config.toml
norm = "layernorm"
init = "uniform"
init_std_down = 0.0
Each number is 128 + 32 x the weight over its row's rms, rounded and kept within 0 to 255. Layers, rows and columns count from 0. The size above them is the row's rms in percent of the matrix's.

# layer 7 MLP down, 64x384, rms 0.578, rows 0-35, columns 192-383
size [ 93 102 107 105 105 103 104 107 102 101 100 101  94  93 101  97 101 103  94 101 100 101  88  96  96 101  97  95  94 110 107 104 104 107 100  99]
[[142 147 120 130 155 145 171 159  71  55 123 161 102  77 101 123 121 160 125 114 100 113 126  63 108  94 136 129  82 140 143  87 104 121 108 141 115 139 117 103 162 128 113 132 127 126 106 141  70 141 121 137  70 105 126 126 123  90  98 130 112  99 110 126 159 141  83 170 120  93 158 123 166 116 124 104  86 140 131 106 156 135 156 105 166 107 104 126 168 103  87 128 153 126 161 175 142 141 152  85 125 121  83 114 136 180 124 110  87 112 162 128 111 136  47 138 132 144 130  84  80 144 112 161  83  83  99 118  75  79  96 160 126 142 110  89  98 111 184 142  93 189 142 145 120 113  95 123 139 118 158 122 148 102 117 101 134 159 107 143 131 113  74 150 123 125  63 158 101 132  84 196 154 117  92  47  48 127 137 115 122 167 156 127 147 134 209 120 130 154 115 172]
 [114 149 171 136 103  43 163 113 136 189 147  65 132 131  97 103 176 151 174 137 169 112 157 110 117  92 133 106 145 132 192 116 177 171 163  92 120 197 110 110 136  91 144 102 195 119 158  91 114 144  70  93  94  79 120 152 133  97 148 107 154 149 115 133 110 138  69 108 131 148 106 182 108 107  61 148  89 199 106  79 140 129 125 141  60 134 128 145  81 110 152 117 114 128  86 222 103 149  83 168  98 187 139 148 142 134 124 124 173 129 107 171 109 119 146 124 130 118 162  69  95  70 131 101  87 175  57 128 113 103 140 134 162 118 153 143 159 102 119  90 126 128 159 121 125 111  99 102 134 110 133 104 188 129  93  80 166 167 155 127 112 155 135 139 141  64 200 125 120 104 153 142 176 168 116 106 114 109 116 150 113 100 118  93 111 132 150 109  88 137 187 194]
 [134 150 101  83 123 131 113 180 120 124 123 106 144 133 121 136 120  85 126 126 133 107 160 200  91 128  51  97 144 101 127  62 111  91 119 142 124 113 104 150 113 130 142  95 162 127 128 162  53 135  85  27  96 129 107 104 145 168 110 123 102 150 159  67 141 132  54 133  88 136 111 122  95  64 133  68 140 147 131 106 223 144  98  66 134  96 151 184 144 100 113  68 115 161 115 147 120 117 127 178  80 191 192 129 123  63  95 154 160 142  81 160 111 150 110 147 122 178 110 132  99 100 132 118  92 122 126 131 198  68 162 171 108 176 140 111 113 116 114  77 126  99 137 133 104  55  88 132 132 153 142 141 106 120 108 108 123 150 130 168 151 166 141 143 155  87 155 116 118 104 133 180 120 114 122 132 156 109 108 112 146  81 129 130 117  97 128 147 133 129  81 149]
 [157 154 141 152 142 121 137 153 165 157 126 174  99 112 148 145  93 165  67 108 118 105 144 143 108 108 141 151  92 138 156 112 101 231 147 151 121  99 173 117  91  94 142 113 124 109 178 119 123 105 148 112 184 155 107 135  46 143 108 126  83  99 161 152  95  90 135 123 110 111 139  82 128 148 121 159  92 194  87  98 107 133 135 115 138  70 119  98 113 187 104  71 140 143 148 145 148  73 116 162 156  79 135 223 103 157 145  87 123 104  94  51 124 142 102 154 104 149 153 106 133 136 163 166 128 168  88 166 122  99 145 131 100 125 151  74 123 131 120 129 107 130 125 128 130 163 144 180 107  89 158 202 188 183 123 101 179 141 119 174 111  99 106 118 107 133  86 148 148  96  93  83 151 106  72 117 142 164 161 119 165 118 147 147 110  97 131 159 110 123 140 122]
 [107  84 132 164 135 117  76 107  26  97  99 114 103 163 152  67 135 138 134 148 112 128  74  85 145 122 111 109 170 207 121 143 153  89  82  99 101 135 137 152  82 151 127 111 128 111 119 129 110 143  63 190 159 128 151 185 149 223 132 144  94 152 120 112 124  78 149 147 132 129 147 135 127  97  98 110 145 157 140  96 120 110 105 150  74  88 183 116 140 123 123  65 152 107 162  79 174 125 130  82  88 129 126 101 178  85 189 154 141 140 164 154 110  91 141 149 103 116 154 114 197 145 126 140 147  98 168 145 124  99 135  61 145 108 111 117 109 104 168 135 141 177 159 158 167 140  97  99 159  99 152 160 110 110  76  91 109 163 154 159  31  67 100 112 122 106 121 130 176 180 198 115 119 150  96 100 127 134 101 112 192 141 151 147 115  91 115 151 114 122 143 134]
 [163 178 108  79 114  22 130 135 146 149 118 192  45 108 144 201  69 110 160 178 131 140 107 177  96 159 117 145 154 110 133  74 109 156 127 111 144 141 115 114 110  94 145 127 179 114 112 107 114  87 111  94 132 102 190 116 157 134 185 158 102 136 120  84 120 108  99 134 130 142 182 182 133 131 120 122 131 121 123 137 119 159 132  99 137 154 151  97 167 139 140 120 103 147 162 153 124 137 157  83 109 125 114 133 126 137 102 165 197 148 130  95 120 137 115  62 111  95 166  76 165 167  55 196  88 106 129 181 126 114 157 158  75  59 119 163 128 117 189 111 109 169 175 193 135  90 119 127 138 163 135  97 108 171  96 151 163 135 153 119 145  55 101 118 168 125 133 155  91  94 138 158 146 138  80 140 123  66  69 211 122 105  81 127 126 172 203 155  81 159 113 150]
 [125 112 143 166 139 127  89 120 134 124 107 148 137 100 102  78 183 152 157 133 135 130 132  97 167 127  84 162 202 116  99 112 113 199 112 156 136 148  89  82 164 135 111 166  95 142 146 181 151 163 137 176 138 134  86 120 142 154 158 107 115 128 137  90 166 137 126 133 119  76 155 149 163 133 161  81 120 130 119 160  90  93 149 115 180 144 151 172 119 147 171 167 114 151 109 160  98 110 101 107 123  97 102 128 147 105 104  70 136 116  84 174  80 162  96 143 137 141 120 129 131  68 138  88 183 147 122 160 192 176 130  83 140 145  88 114 123 162  84 117 139  93 151 139 106 131 136 139 103 144 116 143 117  71 104 218 131  92 145 120 136 142 153 108  99 131 177 109 226 136 136  71 110 140 186  94 146 108 107 130  69 201 153 118 111 131  62 140 122 112 148 151]
 [ 83 106 158  97 173 145 163 141 120 107 122 116 161 142  88 135  63 109 119 110  52  91  95 126  98  59 138 157 113 131 150 187 137 168 151 168 114 140 167 156 116 144 143 114 136  99 110 155 158 115 103 140 150  92 130 154 136 171  87 107 135 132 129 169 126  97  61 135 139 149  76 101 161 157  92 130 114 124 152 120 107 113  97 115  68 197 127 138 114 118  96 122 222 139  99 143 118 152 196 135  94 163 102 161  82 139 168 201 122 137 182 117 132 111 140 150  98 151 157 156  82 136 164 186 148 119 145 105 120 146 140 182 125 178 128 126 145 141 113  94  95 149 137 161 126 118 157 159 121 114  85  89 118 117 143 131 100 131 111 117 163  99 102 109 174 137 120 138 133 100  94 145 207  68 125 114 152  84 128 136 173 124 111 143  82 127 131 131 106  61 182 155]
 [115 125  96 181 210 154 118 168 115 155  75  65 129 159  86 129 165 131 169 158 137 106  96 156 131 122 123 155 140  50 165  88  98 172 113 146 123 126 170 141 108  37 198 101 148 134 145 101 135 113 154  63 102  90 131 172 158 131 140 104  68 127  81 100 160 140 137 110 139 109 142  96 127 139  94 154 154 161  87 162 184 137 203 165 120 116 123 153 120 128  63 142 171  84 139 133 172 141 132 126  97 170 149 145  91 148 139 129 152 156  78 188 106 174 163 137 127  69 147 188 122 180 141 152 114  98 177 152 125 143 102 122 200 139 123 153 107 125 159 118 198  94 117 101 149  81 127 152  75 156 116 149  99 119 114 114 162 123 137 121  89 162 171  96 164 120 109  39 127 148 126 121 122 109 152 157 100 137 120  76 177 150 135 111  93  98 118 172 124 146  78 161]
 [123 113 105 150 125 146 122  74 153 114 143 127  97 123 138 166 133  94 168 108  93 135 139  93 133  80 188 155  95 124  90 130  73  94 103 137 162 148 130 121 140 139 121 148 115 134 119 146 172 154 166 139  86  93 103 222 141 151 199 104  73  90 159 108 121 119 160 164 132 116 152  62 127 160 175 112  50 153 133  73 134 106  93 132 146 124 132 117 163 109  78 152 175 102 128 158 142 191 131 205 117 138 112 162 112  95 130 163 117 147  41 109 191  95 101 146 119  67 137 129 152 110 101 137 175 173 131 116 104 186 156 134 170 105 155 127 165 144 132 149 106  98 155 168 155  73 167  99 117  63 159 119 147 182 173  91 138  92 152  61 150  75 103 125 131 142 131 152 111 153 214 103 131  77 107  65 105 116  83 149 127 131  99  99 150 129  99 128 143 193 164 188]
 [131 142  86 125 139 142 127 104  81 100 101 128 112 204 154 105  83 113 212 140  97 138 138 150  98 180 145  80 186  63 132  81 112 145 152 200 170 151 183 139 133 106  71 114 126 178 133 132  62 135 108 122 109 148 122 115 138 101 150 129 128 100 127 108  64 140 153  98 126 139 137 160  63 139 184 157 118  96  92  93 129 101 120 120 126  77 101 140 168  86 169 146 131  95 158  90 101 121 131 141 160 109 135 120  86 107 176 121 186 151  88 104 132 161  97 108 164 128 110 144  71 124 158 128 112 129 159 157 120 132  82 106  94 177 138 158 112 132 169 115 134 137 165 124 119 100  94 134  64 154 110 146 144  82 128 154 124 144 160 115 101 119 142  70 117 154 104 132 133 147 138  94 181 140  94 132 121 143 113 116 140 108 177 147 143 120 103  82 101 106 157  93]
 [ 95 159 166  79 111 118  99 135  86  98  50 147 118 102 126 111 120 103  84 189 118 138 140 187 191 108  78 153 140  92 163 164  86 185  98 140  97 138 140 115 113 129 151 154 111  74  96 145  96 115 171 138 140 203  83 134 103 165 138 107  81 132  95 144 166 152 152 121 149 143 101 127  96  77  87 125 168 101 139 158 110 118 152 155 154 121 114 181  40 131 153 171 117  74 140  70 175 143 172 134 154 150 129  94 141 108 117 101 141 120 165 118 114 128 128 113  84  93 102 145 131  54 142 130 161 116 138 148 138  78 108  66 125 120  58 121 180 125 128  96  78 187 135  54  55  76 119 147 113 118 135  65 136 156 107 143 137 125 132 113 113 166 136 136 137 158 103 126 148 115 125 174 115 106 128  84 131 161 138 112  91 149 156 111  74 138  80 153 131 123 187 204]
 [161 122 118 102 144 128 156 125 106 115 132 156 139 217 149 155 107 125 165 132 146 151 168 182 132 168 102 136 226 141 155 107 124 166  89 121  81 118 115 151 102  39 132 169 157 125 139 120 119 108  95 167 105 132 112 125 131 137 126  47 134 136 117 130  85 114  33 157 108  90 113  99 172  69 156 135 132 131 156 109 159 134 145 105 143 143 124 169 120 109 180 216 140 147 104 144 177 167 124 156 116 164 142 123 103 153  90 119 155 141 152 142 109 131 142 199 161 132 156 162  87 129 195  92  93 198 133  99 167 142 103 119  98 101  89 148 125  94 131 115 118 179  82 149 112 129 122 163 140 141 133  94 140 113 136 152  94 138 123  99 144 107 113 170 113  99 170 161 162  37  66  84 144 130 136 123 143 154 170 104 203  91 140 133 167 114 110 201 119  76 179  93]
 [105 143 189 158 146 123  74 153 129  90 155 107 132 133 136 121 109  98 172 102 141 124  87 153 121 155 153 150 175 113 166 113 135  88 168 117 125  69 155 127 129 114  90 154 159 132 139  66 164 151  99 135  94 168 107 100 147 122 105 122 143 120 149 126 158  72 103 120 164 146  89 102  70  69 160 179 215 128 168 181 105 197  55 151 129 106 123 143 108 152 219 130 140 117  89 151 171 137 106 134 135 112  78 147 171 111 176 108 175  99 182  48 111  98 127 124 171 126 132 149 160 131 107 120 116 137  95 147 172 110 126 125 147  83 172 165  79 132 127 111 126 133 100  93 116 128 109  78 147 186 167 204 119 105 154 159 117 191 167 219 143 118 181 143 148 137  89 173 150 114  74 110  80 150 104 135 158 104 146  86 124  99 149 136 146 121 137 121 110 105  82 117]
 [140 117 162 166 205 128 137 167 173 129  95 160 164 149 129 128 142 129 134 136 188 143 128  95 140  96  83 134 110  85  81 137 168 104  93 123 101 150 124  97 125 146 135 132 133 108 138 169 142 165 100  82  41  54 100 157 137 132 133 145 138 143 123 100 206 104 104 129 112 108  95 144 134 140 144 114  68 152 209  84 105 101 160  91 108 158 143 132 106 122 161 108 116 144 135 130 136 159  78  98 134 156 111 183  99 155 129 104  97 108 132 164 115 186 128 119 159  79 166 108 103 142 167 103 163 150 101  94 193  75 184 128  91 112  88 121 122 137 131 135 169 166 148 133 192 132  92 156 121 195 104 191 104 111 143  79 130 115 151  79  92 118 145 157 117  84 156  96  72 133 130 146  84  91 109  83 127 139 117  90  95 123 153 131  63 131 100  89 145  20 138 179]
 [126 151 162 159 119 120 171 180  94  75 116 128 123  58  93 134 107 165 132 146 124  97 108 140 144  95 199 136 185 139  86  75 110  69 106 123 113 148 110  68  98 105 156 133 143 140 123  77  94 128 153 160 131 119  97 150 105 186 111 152 127 129 123 144 140 133  98 112 179 103 166 121 173 170 130 135 139 212 128 164 126 145 111 131 163 226 116 131 109 120 183 144 100 162 178  57 118 139 118 148  98 113 152 201 116 122 179 126  57 156 165 105 133 105 128 159 148  97 146 107 136 163 187 163 114 164 142 135 170 155 135 110 111  92 139 151  69  93 128 157 128 138 128 196 119  76 221 138 168 127 142 123 143 140 118 104 138 136 121 153  87  98 165 142  38 125 164 162 101 169 231 149 116 101  98 133  71 118 124 174 124 101  96 155 115 143  84 158 124 129 156 124]
 [118 153 120 170 138 159 165  98  95  79 156 107 150  95 146 189  95 139 164 102 107 135  85  94 127 132 155 120 191 188 119 108 151 128 104 110 127 155  35 158 163  89 108  95 172  84 132 136 154 120 170 122 110 161 131 135 115 100 100 144 114 142 149 112 109 130 101  97 132 145 189 122 108 102 151 129 193 107 169 170  99 165  95 102 116 126 117 130  91 113 126  93 132 111 161 139 118  98  95 175 151 170 172 175 175  99 190 105 157  98 102 118 117  94 139 130 172 202 135 161 110 199 165 109 138 131 104 115 128 123 122 128 192 172 142 135 142  58 101 128 127  95 146 137  76 121 187 149  98 114 108 198 154 140 109 132 127 157 144 113 139 178 156 146  51  83 104 115 118  85  63 141 107  48 132 178 104 182 138  87 136 139 150 130 128  84 153  86 134 110 139  89]
 [ 78 164 129 160 129 155 137 149  93  86  88 131  99  97  94 146 125 124 168 143 131 126 119 142 169 161 104 117  76 132 120 110  62 127 183 133 114 108 134 108 106 116 106 129 128 130 143 130  87 111 113 153 114 126 125  87  81 162 105  96  82  75 187 124 142 132 130 103 124 122 135 169 116 104 112 117 123 150  94 139 139 116 126  91 144 144 123 169 116  87 180 124 145 124 134 172 133 147 124 157 121 101 193 143 143 117  33  62 175  79 155 175 146 162  90 127  96 114 124 182 195 136 149 115 128  74  85 140 120 100 122 139 154 143  94  69  86  67 180 124 118 141  94 132 104 118 105  87 141 142 190 157 148 105 150 134 117 140 141 146 127  83  84  89 143 135 147 156 136  55 189  74 114  92 110  67 139 176 154 131 135 109 137 163 216  76 148 124 117 196  93 113]
 [136 145 140 136 138 145  87 154 199 205 126 170 163 150 178 134 143 169 137 120 132 107 113  66 110  91 112 178 110 114 112  74 102 104 196 125  48 151 186 164 108 148 108 114 101 135 108 161 166  81 132 102 155 160 105 187 129 135 181 144 123 133 113 151 129 207 117 134 147 186 102 129 100  96 177 139 167 100 133  76 174 112 127  67 165 144 118 176 139 137 131 120 162 144 126 122 123 144 146  70  68  97 115 186 206  90 115 127  83 147  87  94 162 158 155 157 152  73 129 106 167 110 131 148 151 124 140  97 133  75 162 128 131 104 126 163 145 184 146  89 128 123  74 103 130 145 154 103 177 125 153 191  94 130  93 143 151 185 165  79  93 109 177 144 111 148 152 109 159 130 146 126  91 145 109 125 148 103 131 161  89 137 102 124 154  97 119  72 128 131 140  80]
 [156 106 128 113  95 161 103  94 152 125 103 107 159  59 122 175 128 103 119  98  62 127 145 149 122 111 110 115 124 148 120 186 155 147  95 136 134 119  98 193 143 108  89 145 103 145 116 125 126 154 117 135 120 120 143 122 108  82 124  88 124 146  80 104  78 103  90 143 151 133 179 151 156 150 129 181 184  73 156 160 106 128 104  98 119 160 110 154 138 124 115  75 140 156  92 151  88  89 160 161 143 204  32 149 107 137 112 108 144 120 184 219  89 154 115 189 129 131 151 184 176  64 126  95 114 155 130 121 120 117 129 121 142 130  93 136 196 147 150 121 101 167 157 172 116 162 101 154 117  74 119  93 174 151 102 140 152 171  94 126 117  93 143 149 223 102 119 174 101 118 146  84 165  93 112  93 163 153 145 155  82 137 159 150 210 100 171 103 102 115 124 131]
 [ 97  77 108 109 134 100 107 147  88 163 110  87  98 168 150 111 160 114 150 104 142 107 112 139 182 143  79 113  97 130 114 164 137 120 172 182 178 112 164 114 125 145 152 152 132 117 107 129 109 151  84 130 131 132 185 152 146 149 147 138 128 148  75  68 132 175 153 130 155 148 154 158 126 146  78 136 193 119 143 142  58 143 115 124 166  73 152 110 163 102 150 159  91 143 115 186 203 115 159  47 132 137 144 165 131 130 115 145 110 125 118 188 129 124 184 150 125 132 121 152 140  98 133 146 131 163 152  61  59 129 164 134 181 116 107  98 190 113  88  95 105 141 132 145  79  77 111 140 172 124 133 108 139 163 138 160 141 138 161 112 149 151 161 127 102 173  70  60  80 145 173 106 136 113 148  70  99 159  86 141 136 185 152 122 130 156 105 129 149 194 143  97]
 [153 138 195  97 186  80 139  96  98 145 124 106 192 124 135 128 112 190  94 142 210 126  71 132 105 170 163 132 127 124 146 130 121 151 112 123 132 151 127 132 135 102 101  91 100 147 171  81 131 154  97  82 173 132 155 126 132 167 191 139 165 123 148 111 134 130  84 124 119 119 120 142 107  78 123  49 157 107 128 106 156 130 159 137 119 150 168 136 137  84  86 109 143 180 145 137 101 127 157 146 105 133 132 109 144 140 153 125 126 107 188 169 117 141 168 150 167  99 152 138 114 103 165 126  89 173 166  85 140 122 121 167 135 143 131 132 111 130 153 102 108 194 153 123 153  18 119 126 121 161 146 136 150 126 150  90 140 105 113  85 130 134 125 143  97 101 118 162 125 123  84 112 142 161  90 167 141  93 153 121 108  95 145  97 129 118 105  77 127  88 131 139]
 [ 89 146 132 104 153 182 133 148 116 146  89 133 141  95 114 105 153 137 115 153 125 107 178 194 146 167 156 117  97  76 156 123 137 122 111 165 167 131  87  78 120 130 131 124 147 135 161 119 118  93 217 118 163 105  84 133 161 141 144 199 112 172 163  91 138  22 131  81 150 163  66 130 100 145 118 135 155 128  90 193 169  97 114 142 131 162 113 143 170 145  83 113 115 124 181 204 132 153  74 166 113 110 134 104 173 140 141  98 141 146 123 137 168 129 143 148  48  97 106 141 125 128 115 142 125  60 120 123  85 167 123  66  86 127 158  87 157 133 154 106  82 142 165  79 129  75 121 142 134 132 167 143 105 108 138 190 110  86 168 177 122 104  96 160 148 121 152 102 146 125 104 133 123 102  99 167  96 205 162 145 177  99 153 111 124 158 131 171  84 137  99 211]
 [191 130 162  97 154 111  74 128 133  70 176 123 131 128 180 117 139 155  78 146 166 132 140 133 108 178 141  96 129 101 128 165 107 117 102 109 145 113 123 117 102 157 135 148 163 134  92 134 151 125  32 155 127 163 148 105 121  86 160 170 123  99 108 183 112 168 114 192  78 128 139 141 186  90 136 104 195 118  74 154 119 110 172 152 133 159 150 133 125 117 170 128 103 159 107 105  76 144 134 174 104 118 143 125 184 138 133  96 168 124 146 129  88 153 136 131 159 154  33 107 150 126  98  65 144 196 158 136 107 119 104 158 146 178 139 179 164 141  94 126 141 160 174 125 151 144 147 151 105 128 132 101 167 173 144 117 165 154 139 138 134 164 129 121  96 151  96 100 145  81 118 172 156 113 103 122 149 109 154 136 124 133  97 121 102 181 178 118 119 113 129 151]
 [178 113 139 113 117 165 128  87 147 143 149 125  77 155 123 168 141 145 122 133 129 145  98 130  99 127  91 117 125 164 152 120 177 185  83 115 125 180 129 189 110 156 105  93  95 169 145  70 142 110 115 142  80 102 111 127 122  84 147 115 157 139 142 147 112 136 139 171 104 134 120 105 140 121 147 101 106 185  95 197 190 180 106 152 131  78 138 154  68 105 110 146 107 135 102 175 141 131 107 118 157 202  70 154 158 130 181 115 109 124 115  86 101 141 117 101  85 101 130 189 144 165 130 132  72 106 101  91 141 166 100 101 149 124 167 125  86  81  93 109 167 116 101 115  78 144 126  96 161 124 100 141 157 149 139 102  78 119 167  95 120 133 167 146 165 159 173 182 153 158 127 134  55 142 137 111 154 130 120 164 162 122  97 114 182 134 140 169 131 124 139  56]
 [131 110 113 175 104 160 141 158 123  63 177  76 143 102 120 175  72 114 144 126 137 132 134 172 120 117 179 155 154 113 155 181  89 177 209  46 123 112 137  83 139  84  92 169 123 176 179 160 120 131 101 158 191 121  79 150 155 121  50 133 169 127  74 119  96  87 126  93 128 130 142 109 157 193 196 147 102 103  99 122 168  79  95 128 140 103 137 109 137 149 119 105 136 162 105 119 152 112 135 154 151 129 111 119 107 151 121  97 146 115 131 100  99 116 148 157  99 151 126 148 140 162 109 139 131 165 116 136 158 152 129 142  74 131 146  88 128 107 133 144 142 165 168 120 153  93 105 202 163  71 133  89  82  92 147 138 130  94 125 127  82 107 144 116  93 133 129 147 140 161 137 131 136 185 131 123 127 130 144 147  90 126  98 143 158 131 116 190 116  37 150  91]
 [114 160  79 161 151 192 184 122 159  86 125 101 109 108 139 133 149 150 121 114 166 131 185 162 133 119 130 156 107 119 143  58  98 164 124  96 158 106 107  82 149 119  91  98 130 127  86 122 107 102  78 120  89 148 123 151 116 140 117 164 201 128 148 126 135 179 122  80 139 109 116 125 125 163 106 119  51 145  47 160 112  96 178 145 167 105 106  84 180 119 112 108  90 155  82 117 123 110 128  77 136 106  98 116 123 149 144 175  61 114 160 191 177 127 117  84  94 131  69 174 128 147 162 153 143 112 178 143  42  93 138  99 108 147 110 122 182 131 156 124 102 148 123 139 153 132 144 133 107  98 114 127 176  90 150  90 193 171 129 154 173 119  52 186 144 132 145 145 183 143 141 150 109  91 124 118 147 140 160 144  77 134 154 138 164 138 119 153 108 126 162  94]
 [125 174 130  92 127 141  89 137 200  70 103 122 137 132 174 144 107 118 118 189 106 122  98  90 147 168 134  96  89 132 130 128  85 187 102 130 172 151  93 143 129 126 161  91 123 150 169 121 143 103 107 160 107 168  82 111 116 136 130  94  56 141 136 190 120 117 132 123 128 137 156 168 154 163 139  87  63 173 121 157 165 148 122 127 125 118 101 135 124  98  79 163 158 136 108  94 145 130 135  73 105 131 118 152  76 192  87 158 105 121 178 122 179 115  95  98  68 149  59 180 156 224 143 107 111  81 132 145 147 168 115  96 120 110 184 101 122  73  77 129  64 162 111 152 141 125  45  80 204 108 129  72  84 124 132 124  68 149 163 113  73 152 169 130 108 104 101 163  93 125 131 112 126 159 113 124 182 107 163 153 166 104 166 113 181  92 148 160 123 161 119 117]
 [140 110 186  96 130  85 123 157 112 172 141 114 108 127 115 141 106 146 155 137 130 123 140 137 175 158  49 200 140 136 108 185 101 177 129 124 102 155 105 141 153 148 117 120 129 106 155 125 112 156  94 139 133 159 122  74 146 107 169 104 101 129 197 170 113 142 120  94 101 125 133 162 132 127  66 142 137 152 157  93 140  55 123 147 146 112 122  86 223 148 106 122 109 127 171 160 107 120  77 174 131 109  75 122 115 119 122 132 148 113 107 154  84 217 163 162 119 120 153 157 132 181 154 180 158 152 157 140  48 113 113 127 101 144 114 147 189 108 117 165  89 167  90 118 128 135 178  80 129 122 156 152  61  55  94 124 131 135 112  65 113 108 117 154 176 166 161 140 130 121  65 152 126 113 109 106  94 116 159 159 130 130 103 143 133 138 124 123 149 146 143 164]
 [176  94 133 156 133 126 109 110 160  86 159 138 125 133 129 150 128  86 146  81 175 146 195 151 115 104  60 216 120 100 158 136  93 176  99 100 127 156 132 108 136 113  86  81  58 142 154 181 106 177 179 125 149 115  94 159  92 105  45 219 162  93 132 102 161 130 142 108 118 115  66 142 128 206 109 101 150  73 123 160 143 121 185 115 155  50 119 172 135 138 156 179 143  83 119 139 111 144 124 166 125 142 134 162 154 176 193  95 182 125  97 155 104  82 158 112 117 133 114 150 109 111 113  89 154  40 145 143  88 114  96  84 118 140 138 133 123 141 134 137 153  92 146  56 118 140 132 102 124 135 144 138  78 134 115 102 116 154 153 112 146 123 103 174 117 146  83 117  49  87  65 132 177 106 117 105 125 200 166  69 119 115 166 110  85  99 144 150 137 123 124 157]
 [202 167 149  98 132 152 153 144 170 168 137 160 127 153 180 138 149 134 148 104 112 109 175  47  94 202 132 157  91  82 129 101  64 127 209 158 139 163  38 165 141 173 121 195 152 125 101 127 162 169 171  87 128 156  97 107 135 163  88 118 139 119 145  87  54 135  94 103 120 140 104  98 128 165 192 132  92  37 154 150  73 146 182 112 103 115 108 118 142 118 136 116 121  84 145 124 153 111 120 145 127  65 130 100 115 134 107 122 107 105 111 139 121  85 104 108 139 165 105 128  87  94 104 153 197 145 115 149 104  74 138 176 135 105 206 129 108 161 128 125 101  65 117 109 115 105 137  92 145  99  61  79  95 151 147 132 176 151 179 175 167 113  79  98 130 172 117 161 127 124 143 125 160 204 147 169 121 126 174 160 123 105  96  87 109 152 141 120 119 109 102 189]
 [ 97 115 109 160 112 160 132 113 160 113 122 122 131 133 110  99 183 105 121 158 132 156 128 144 129  83  41 151 127  75 106 179 115 116 109 131 149 177 101 123 128 151 142 157 154  95 103 126 172 127 200 128  69 124 163 124 138 171 122 144 108 118 110 129 102 181 152 195 123 155 139 114 110 105 132 132  94 125 150  95  89 206  82  84 118 114 172 115 130 118 114 130 212 112 141 123 142 151 157 154 146 113 169 127  78 155 139 135 117 151 120 138 118  86 135 146 149 135 108 146 155 100 171 168 148 100 132 116 202  65 137 159 150 127 118 177 132 123 108 120 140 137  99 120 116 121  94  94 162 107  95 112  84  94  93 120 117 171 153  82 106 201 126 112  93 128 126 122 130 156 115 186 124  99 126 143 135 133  67 167 121 129 135 134 120 155 186  90 112 128 112 106]
 [143 157  78  92 117 122  91 137 104 153 172 160 157 194 123 111 176 114 118 134 180 125  79  78  90 126  93 113 157 141 128 181  59 131  90 108 156  59 151 190 125 118 180  95  98 115 107 137  87 112 100 133  81 117  73 112 120  94  94 142 117 134  98 142 108 140 128 108 170 143 167 171 130 145  66 157 113 101 151 131 171 172  69  92 100 115 136 131  71 154 121 134 104  97 147 130 173 146 121 163 168 152 109 112 176 128 110 111 189 109  90 105 148 133 187 196  94  98 142 131 102  68 100 119 111  87 166 165 138  93 153 140 193 171 112 131 101 126 102 165 105 101 153 141  75 175 162 141  81  97  99 151 134 212 164 116 198 101 117 101 107 165 134 107 145 100 129 177 141  90  54 156 171  83 192 173  67  88 159 166 203 135 160 115 156 111 149 125 132 125 130  58]
 [111 102 107 120 142  87 124 115 113 155  58 148 131 151  71 132  88 206 177  97 112 142  59 162 111 113 151  96  88 126  90 184  95 114 143 189 129  77 195  98 111 134 110 108 154 141 119 157 179 123 101 127 138  84 125  72 116 161  96 112 109 105 170  93  77 103 146 154 126 110  88 119 116 109 135  90 141 108 123  97 184  37 151 115  95 153 136 148 171 125 145 129 102 194 177 134 153 128 128 108 164  97 131 150 185 101 131 161  20 133 113 154 143 150 143 167 135  63 106 135  92 155  93 160  99 186 163 103 165 162 152 120 118 136 145  92  99 149 137 142  97 119 146 158 125 159 117 197 117 160  90 130 118  85 115 139 112 126 125 160 103 180  98 111 132 124 112 157 135 144 181 172 159 128 129 198 211 135 140 177 130 114 111  68 161 108 108 194 135 157 133 116]
 [127 124 180  98 104 144 137 166  58 116 105 191  93 170 151 164  80 174 172 113 110 147 129  63 101 120  76 123 162  94 157 132 143 121 158 102 156 142 164 145 106 117 200 161 122 149  91 100 152 153 156 125 199 136 144 127 157  96 127 142  86  83  95 107 130 112 175 117 116 181 156 165 111 122 139 119 182 126  94 132 153 153 128 127 133 141 118  97 158  87 139 119 195 126 120  97 138 124 112  77 149 104 111 120 151  97  53 168  97 121 101 130 122 140 111  96  75 121 125 104 151 147 125 165 128  98 119 137  89 180 131  67 104 168 100 179 124  99 157 169 137  69 126  96 152 134  30 136 120 120 133  73 148 118 150 139 108 107 118 136 147 119 116 129 139 105  94  96 135 107 143 188 132 105 118  55 150 118 169 136 143 146 135 131 118 159 177  92 152  88 203 121]
 [139  89  92 118 127 133 164 155 122  74 148  94  79 155  98 131 173 138  74 136 114  85 114 120 107 158 179 144 139 147 123  48 125 172 130  55 107 101 109 157  92  98 170 187  38 131 143 164 108  85 125 133  94 129 106 125 138 110 158 195 155 147 121 132  93  87 129 131 143 134 149 115 141 107 151  59 123 122 112 185  81 114 112 122 140 152 122 116 143 152 121 190 107 114 127 154 114 175  86 104 111 127 170 119 140 154 118 116  92 144 164 158 110 176  62 165 170 165 101  83 130 174 109  95 119 133 120 108 133  80  91 129 143 115 149 134 173  70 161  97 103 113 123  78 127 139 149 143  90 111  64 136 129 180  97 105 105 112 116  72 157 130 159 153 137 156  92 121 148 146  73 165 123 193 139 103  98 132 156 130 134 167 139 100 189 158  94 202 143 166  87 133]]